Part of a small language model's weights.
Architecture: RMSNorm before each block, no biases in attention or MLP, untied embeddings.
Training: 647M tokens, 4933 steps.
Each number is 500 + 40 x the weight over the matrix's rms, rounded and kept within 0 to 999. Layers, rows and columns count from 0. Numbers have three digits each.

# layer 2 attention query, 320x320, rms 0.0759, rows 304-319, columns 160-239
477476519565501452479501508504552481511492490555486481495444470432487486503526451449500498443493515532549526495461512521509465536505511450488456489488502420487485489590504511493474442498529543477506450539575536517490439440467471402567571462
543505519502500459491488509432537528516519474483495454447484497522495434391504519491498533457550495554437418499471563548563571509485561513555550564533413473450542425425456502564545489520490544479403477484506532550513434514609527521454525431
511580505552521495481455557444446466497528496473505523438501528498463583484560548473526471503496570482471440519542512575408575462488539542460479496537440465496514520530452462470489498549522544468456442388590505565529513526488510529523539575
553480448495497466512505491485498558479561479554438498574515516426476519551465507535473475499476430449497477545400650469465557477467508586537457475511445503470451479459572462469558479577485495466558419506512526514467441512490498482499488480
471471520481547487456402510513469437480458516469458498493487491529517554480498559570515452487499468503566454468498499565604577422520494504466532528443429461420431528446530568575443465381503526574532511515467652523546421476550506531512530424
471490483524563547507515508496427529515502548512485472493482557500535549508525429545519494507550548506467483551640616435503487541577462565431568541562499486506466425458537496546513516552510467438439486522462545615469449539515504516469493481
408470611493483522514368503490493523537482447490513511460531485469509416454538394498506573510497481420478484440507479488563526403441479517510497499495497474465511458384510498524491437542444531554557577487489501455528460523550407534439517526
516481488511502508567445509472565497512490483546533524534507595395507432505454512451546484517507596485535524515517482422561484477532569542562540513511520506541523491462467450477489543532582494507469611420528530475552484439480509508523444476
578546491482495504440428471406547548553570428507497438402438591495482420567508544501552582462483480482531519503375466487561446488552472643500478505605593402471446554500428482485505543553450541444505409483508446567481418497470496487411423459
457508548524555473503494479490538517489466421472395527570508476601488413564523495548407492561464561561467527465450507578559440481487581481461406526534428420464503539490547447501477476509469527540582510471447444502450611492471508536536490508
461460536485485539476554543460449492431538586418426427416503489427563505541527588425531511435456531523505419463522587506425520488503539445507458557396469526558420427503486498501401472466484446458445598516518510387477518490450492525587482508
498412512574527581503515452524448489499556527608463569612503525466459446505513526525497415481531580523434461534425594513414516478430484512567548482589482532496531570494535541548542498521501597466398499535462427486558492539490463504417558574
374507507510397528491563478497579446432449502461443426493459520490501447449513395605541455445549462574480418513490436482470505450562548547479520570467571529535473564477473464584507557502545500466513530577479615533529459454466440532384437517
496482528488517504521521521569499391471515473539537449497511597502583487548557579528526508458536579530495562479547543592577499414534481545549468458449556509529535449471461510476485430516488498544505476426449555525519484494425589496498500562
461535471547498526507522461394481550511481554501583550455493529548523518474426462440553452498462530529551476502435549490385488531451460493534435478481500474461480437501516445518499420563410559577525492464520503463512499495304479507498503514
493501514464604504486525575511470537498476504469469506438439534479480542499565565487497445449552482467524452450535555484441504542435518414602566467455459469497482495408409406540488505543437510514440523518494480513553540490467480466468531450
# layer 2 attention key, 320x320, rms 0.0792, rows 304-319, columns 160-239
481551490521465469401553536489480462515497519476440541470511443497520568437474557551488555591484511495474512584468509525459478567506507447592504527538570412511508461504396523537423391502516521504453497505588483560547496513472522517515473497
578488510497448561459585578535522433511591468618518519539505509487566544462575465494560475505475474453542480609515438451490469503460510463491543546481504467486481520406500532471461483475483453466453441534407543548506579488477456491456488465
457463511525494591525476507536463498558459508525491516524493494516526497506475500502520540509471524561479416530506496567534419462550538598420580499471421457544560492535561438528474476409572539528518439518534501398504407515564479581515450511
431487519494579491487502591495510480564523564582461542546571501548486461535486384513504500447552546447509499428535536470510527532457469472539504472537486532444468465604410516497440474446514435527524577565498525448493484512488581532435445589
522555529553438536540501559475438514479503491507459533459485572523488541498517382504575487550509571562524486488526473516446551509508554495573519440495451586538447455518556449446541532540459540518523525497527477420515519511465522469504422452
430557501536486508559510509534520469509427508519590533506567460460579557445519520501507486509504558532603531525506514506515464497493460505441480487471453442521526467563528476566431556505481528477537527539513460517426490478535423528493509463
550466482541506555533524386504525468553531497544511538513579554493518444555486553474515500494493451552496557483463539524613478465507470558547500533547542465443526506507501498517462463510495555480480570504481543454461539473507488530488546499
585491570451522521474558436495490407610429474479596509469530567593529516538516502480511504483468490440569530595462466466532436470492469464532507555540529474524566480500551489523505426516560484528492510464486439520566525570575602530494524536
553559491488530473473547417517545514517443477451462562485438585357533518497516431424513483505469459505469516637492481425511441506476475532509499477430496460474462421460444501555551445529565482541461505605522446451533541535578494505588474493
543528470450493503510499483526453409490488488506504496459485531484486540515602526537487526470610502499431491523438469506503552526517505504538417522487606608500513613423446468484492535429494497537528487485542520581586432520542525550545548557
474471542498453438531468521500460514423474511541466511459478441501479450420480445565510531474458588551516495571539585507475449528487473497549488552534552544574469552509481449468485539575433564523481556512507493506467558529549456459516540511
408515458503534488511463520532417504558433565520473555494523526600544545551534487454451469535421478497582550539396532495506529561504631457558455483477442490553581444487437463496542556506493503493491517478586467538464481503470536523506541464
519497567552494498482431583431489481513475521424520539518559426502492524487509532460527475475533453532531506496465472548548454514383523467514485552446517455450486467525525474467510480522421573489484479492446483437463580595511516537561447577
508471543517494575454503517572400490510499435497476485446495503598494479472493516517521460552581533591584493471494466401486466513471463471536543526507480517602583499436511539571513552395452497548496501588507434530451539383533563413530451495
548557511453524497490521497509523525642500487494465486545536459535498535545508562529511447488399496463544491472542498480468418435547493528470520440533465451464455483492397456537535456502483457427447471588464451453513522495513427489593539537
484527479454466486475516445550480452551508495557506585544542458486516529404412494543541513458489574578508429538528509507567466390500530536491503497477531481499495556418506519477423535502509557498505464478505524488483462544408453475574558464
# layer 2 attention value, 320x320, rms 0.0606, rows 256-280, columns 160-239
467478541511523536513463486512426412557497514483464460525462444522504443513504492491522504457486500497474504488513539506513536475430493466483505504470464532516530571566511494512537494539542509572476523549546495589589546451528535549437447558
447508478467452555474501476485414464490507498549463470533531558484430521480471567522576511552509503519534554497462480483481576492543468521530496476522540451557459544462506504538509580543503512483530555512391550457556494409528503478440513541
519496479521472510469494520479491475503539492516490553511603478517524487556464465414544465531446459450510516468498494452507546462485524550458512423480544430547501545535449472524482477552479552553521532480543516535516570481477508550418441488
463454538551486469371576539538461473557524520540479517483458505551503494447424466517567465515503520497468487493490428402497460473537519500448485527488495513469492488454486504496526432515536472511482506569517415465567459394456485504515413572
523429509494526513499496474418541467499519410522527494538452531508416481420445464536524499438532512562477479451440515450502498497499557548498488528530500514524501529507478494478543542458474506566514516512445493470519479497375511519506468501
505503508442519494489494501526468533497604436549497520538519428453470499462477515488551554536450548460486515540476502514418465520419543541465497466573568507559471468521489463509477474458441500528476539470496524518567521532518552497510544455
460424535493526527546449509514599525427533543526535475461480496467506498551499498538513546510465529497485499502534525556460529507492649417449564467583467538447509515524495502514468397518602541526529431603586534466489470562429470447455546488
564529521504491492482460517437463425508470553496477506495434550520507496427516502454484458564497493489586497403487505543566565520542496456572442522503527464437570484415477490491530532543467551574490492526412449542424582477468446481457456480
457519509423435502480504449492457516440510520496475473458518577521464510599429439456515571557510430410581493521458521542529512408537543527516533598554497434538543496513511573452519476508503491444536494469474542523545483514458519503375469501
499568555510491476524421494429509439478493491549506537527538482467509455471498494451531508512447535528504520471487513482493557468440493506525480555545548502474461581475511481554490447551491478491574460518521548480513480511512532609449488592
570475547491539513522472484451495459566595531517504435503479450551475574550494541523489539530522508514484560520453469537506526473430539601526505521467549504475576562502475416445462549450507482588430522555549513569466498520471431500547524516
467541468496558506487483458485487524457456546506508485530526532456514519554543552513536457472491541593500511515470570531483444569495440531621439466509515526449372501475471539449501501475494575530554525541475480492524497449575479467485486447
468536517513454552547535501614512545517516518563517467474472467571482496596460536494477494539536557498515521502505572493430487422512520431517490465526498539413563469510452545461548495555486495472429408411516523498492545462482494581461511452
587506582525448469481460506465518481523509566548471530456461521529499515509503470488486544429482533506534546527561432478438546564494473497509531485496606522481560581422529556491504477497468498542490580456498482474514496452518530506434508522
516485544535426483515486517464519480466464509610489599500434490473543493520459534462544463550544509496542480471542495530515470573401452522528485547419512464460453483408500399528536466473499474516503467407458559469491459586469434550447498562
486503506533457527428513524466519504567496543522440467493440518478592479460471506537520546453497481481601541531506529493442465554445576539490530436565506461499499543488496492494507495473510480478522519435427486562543478527564520569518529465
494553518431508493484464475456470462431428471492490465493463491518457493507362499539508481455412455492503496500507451478506479486494544558452504483504522495484570533508517524508526468508467502500406481471515556461542492474545439494570462507
427533407503472482461565511461501469492497445482514506501426559523518482464533489537474516467459522507565464561515456494534452480477505474445451509549486423554544532547483480403532473511569535430555478502453492494490460487528500525524394513
459509528536515577531504502447462460497538483473450523486566564552599487492505489497457492500549467500503503593547479451441535581495528511523479572514525562437512537456500541512450511516534488429419556540430549520492462517542503481506440486
504487509451467458441498485477478464470516492435517516472452513583480482474506488496419474475545574500483464550575494432548506493537607490550485469504509424465496390444449479438496468430542491440450525548554521528526515518472529416464489471
460556447465495468510532457509513451436560555526501479521477473458482461570498489490560540479451602451492427528548505549560434504570542466547502572467473519432446545450527513532461489541533442530420482416568566560542455469548482453569478540
523521471558522516498562475499537510449474424556530477438513530454497492525542602490496507481511547497431504505544417580480472514508514459607432449480432486531463499482550543435501508493491475494501461450418547475472433489419524548500530434
463519503539525428526450518479495507430515479469451545474521426616533441547424471459521519466502544585443508529435506594496486606551531479535491530454532500428540417421530487494510511469474488606503395462502556481465517521443452488551460516
468511479429572434485495467504505478535544408513673486432529447514488534512486590387486523525431536453422584543502552501460454509547503502520525479468519465487461468488526557460476552513473520544490449491488459427545486484474517483453476480
521512478511595549504482594425479482509541441501434425479493415560488474502530485540501541553481491508458524509400521509549583444549492458523555563455517505518537510520434486527462606497513452448514527436562531448515469445479563542515448529
# layer 2 attention output (transposed), 320x320, rms 0.164, rows 256-279, columns 160-239
581534537568522481427521526512499527467438488530470530502510518532505530495526556498504520470544489458467487467565539544437512543606528471533514516457517505498496486489460501453459489492463480474479490527533487508542455523442517431486451537
479519404544508456567502488515476539503552507429450475538549444545498489558483489465487513509596460524513458511473465463556545552414394490392518464518494566508504519468499451495420431526471474528474459491495526505560465478526592562528570477
511491461529508565577527604484508493452545490540540483545448554429500552579518537532483554446537442563457536529511567550475426475576489465543522502542533600477579544475564490503463496510531470489528582496526487446499477533540462558503538422
532523500472519556470480510547536573514473509473577574477517488512449499478533511442576529484534500485472445428533501503547475513398536446492543516453532549566445522508501499460511575547528539484528495558480574549570487510474518544444556444
455462504458508418553517480487498541492459486498405417457501503480502579518529520487466548432611515426534462407532462531556506484462550490497488482525457481478534545517544475530507472509527499485521458513527537407439478463548536536506569480
413497472559458432494489516521538501478443495503501431470543517519504559540545444475501594508442467467461474440458495504472516487489512517475569461528484549457539535543462518440513489451533497374478536517545511440529416535479520512505447520
502444467484520512453529511507545431528445562532485498450499550490463422443423577496545468487530454529520548511561540527537443520503490501569547544502515467504513504487503482502469479459464517511502542490496481513463512407525502442532423489
496454484512467512507465461517516532489548499509541552483492531533414459532528515512522575473525539504531534560477475456466475612408426478486502577484428501522523495561466524501491478523499488532514474501557485458475532521550506454513461548
503439443545470552487538479435474458471478555513487498524507494437498519407471491383498522494482531418506454475501468509475467519499496479452519488488517522466503546489515462556491546529534481491543503528497443549426459517550486503571533478
451485477468493464518506481551472493482484461481537507430470444493484430492495497501418539474441466469412407449546481538544437558536477477450484548526538495506540464505523481492479458493458547415462488447458497552545559510492426501570505509
548509462541505534540535472540500517520461497530517504496498523441515534476485487513534544494523514499479453473445508452428464493488534494502502422496512590525463455462550504518468490472508485462577488492487508495505471458459488546516459515
417516519475481481478429543487504457490511506489425490553554515474497436548534506467494445525458566537460490443472445507547415397478486518543490527514491542542468500442503594398508431539468462393501547478512542543458465518546484569511468554
492523428452498527498534446524449464470439497504506500542605458497544513451526453488506472548539578532544424507490509467506517475497518529469437448554516512469543502488466465489512512378495504546512488558478505478451503482501545443475412468
473519428528572465479533540499532542479538433452521495465527557547531483517585563570543537510558456570519466505456615430530449481413486465466518582515483504522513446483482478485577477567501472480468517491475527502560483575535477499499468531
594462467497521456536539531579539543528484512501549535490542504486463547444466443546510497507541487552478526499470500567484540433484455461541490512535510558482471480555578530467507508597506539446502502583486451514498567460533442487434478479
530521474496508478509491501466491572512484481542476543426552454533433437541487518459441535503454515482469502489425573506491558466466530457549507542508519553489555497491506507532517488523479446580448470459522516526527484485525537535535464477
432479438511481581366464439509518597517569514549450464432458417506519475448546488508490535536548463506556458512476513545446535447493443512540503481492439470496531466462537483535493480471452528505551488501455553478514502525470524500455536557
531497585493482539454464490483470460481483486501499476490526413505557472543462496482514455539434524439456519523510530550526542468440516519554524471494491532418507547482494492556535553499441588543526465469492546534495467552444585506532522531
571581406538497458545486524544513558549540538552506530459515459580517527497467469532499510528521522489483503477411547489520463504478459504482442475466539492570539494534426492500413420455572528565526531517530534504555476492499473527486564488
472510395518486503503552467502599483521481504415537464484509485545557487510529475496461606488457519453526497451480484516472444494492480481512457512575510476485498496529522548546465521545477518495482518478506581499468509512456489557569477484
485510474509435525494445491519532539511573493505508437466536503493450507500443527511436437481574547508555560526486472498521559531527522492436492461577459532563525468505516505550553499516446541492565488477421536488376498501452485599441484502
463479475441509450490461535537487495521489468429490482506446497521493538415538471520535471540469471537454510509502401492534563473494441485516539548523546582499526487436459554470484466488483509512489526459484509464504503482454523502428500527
608433502506498517479587484540517513508464473500529521487481508583417505460548483575526472489503508458545456570547537511444515487395480479525520528552495498537492487535444509523543471582505562490542500516478489523414546498546551521454567462
439536532576454418530491552500531485427498497568478503473524579528487506573481442537537470488470484539480408455461438416496568473467504478460570507521503550560496531476507506496503449463541495510480491569521488538436577559447527475477498534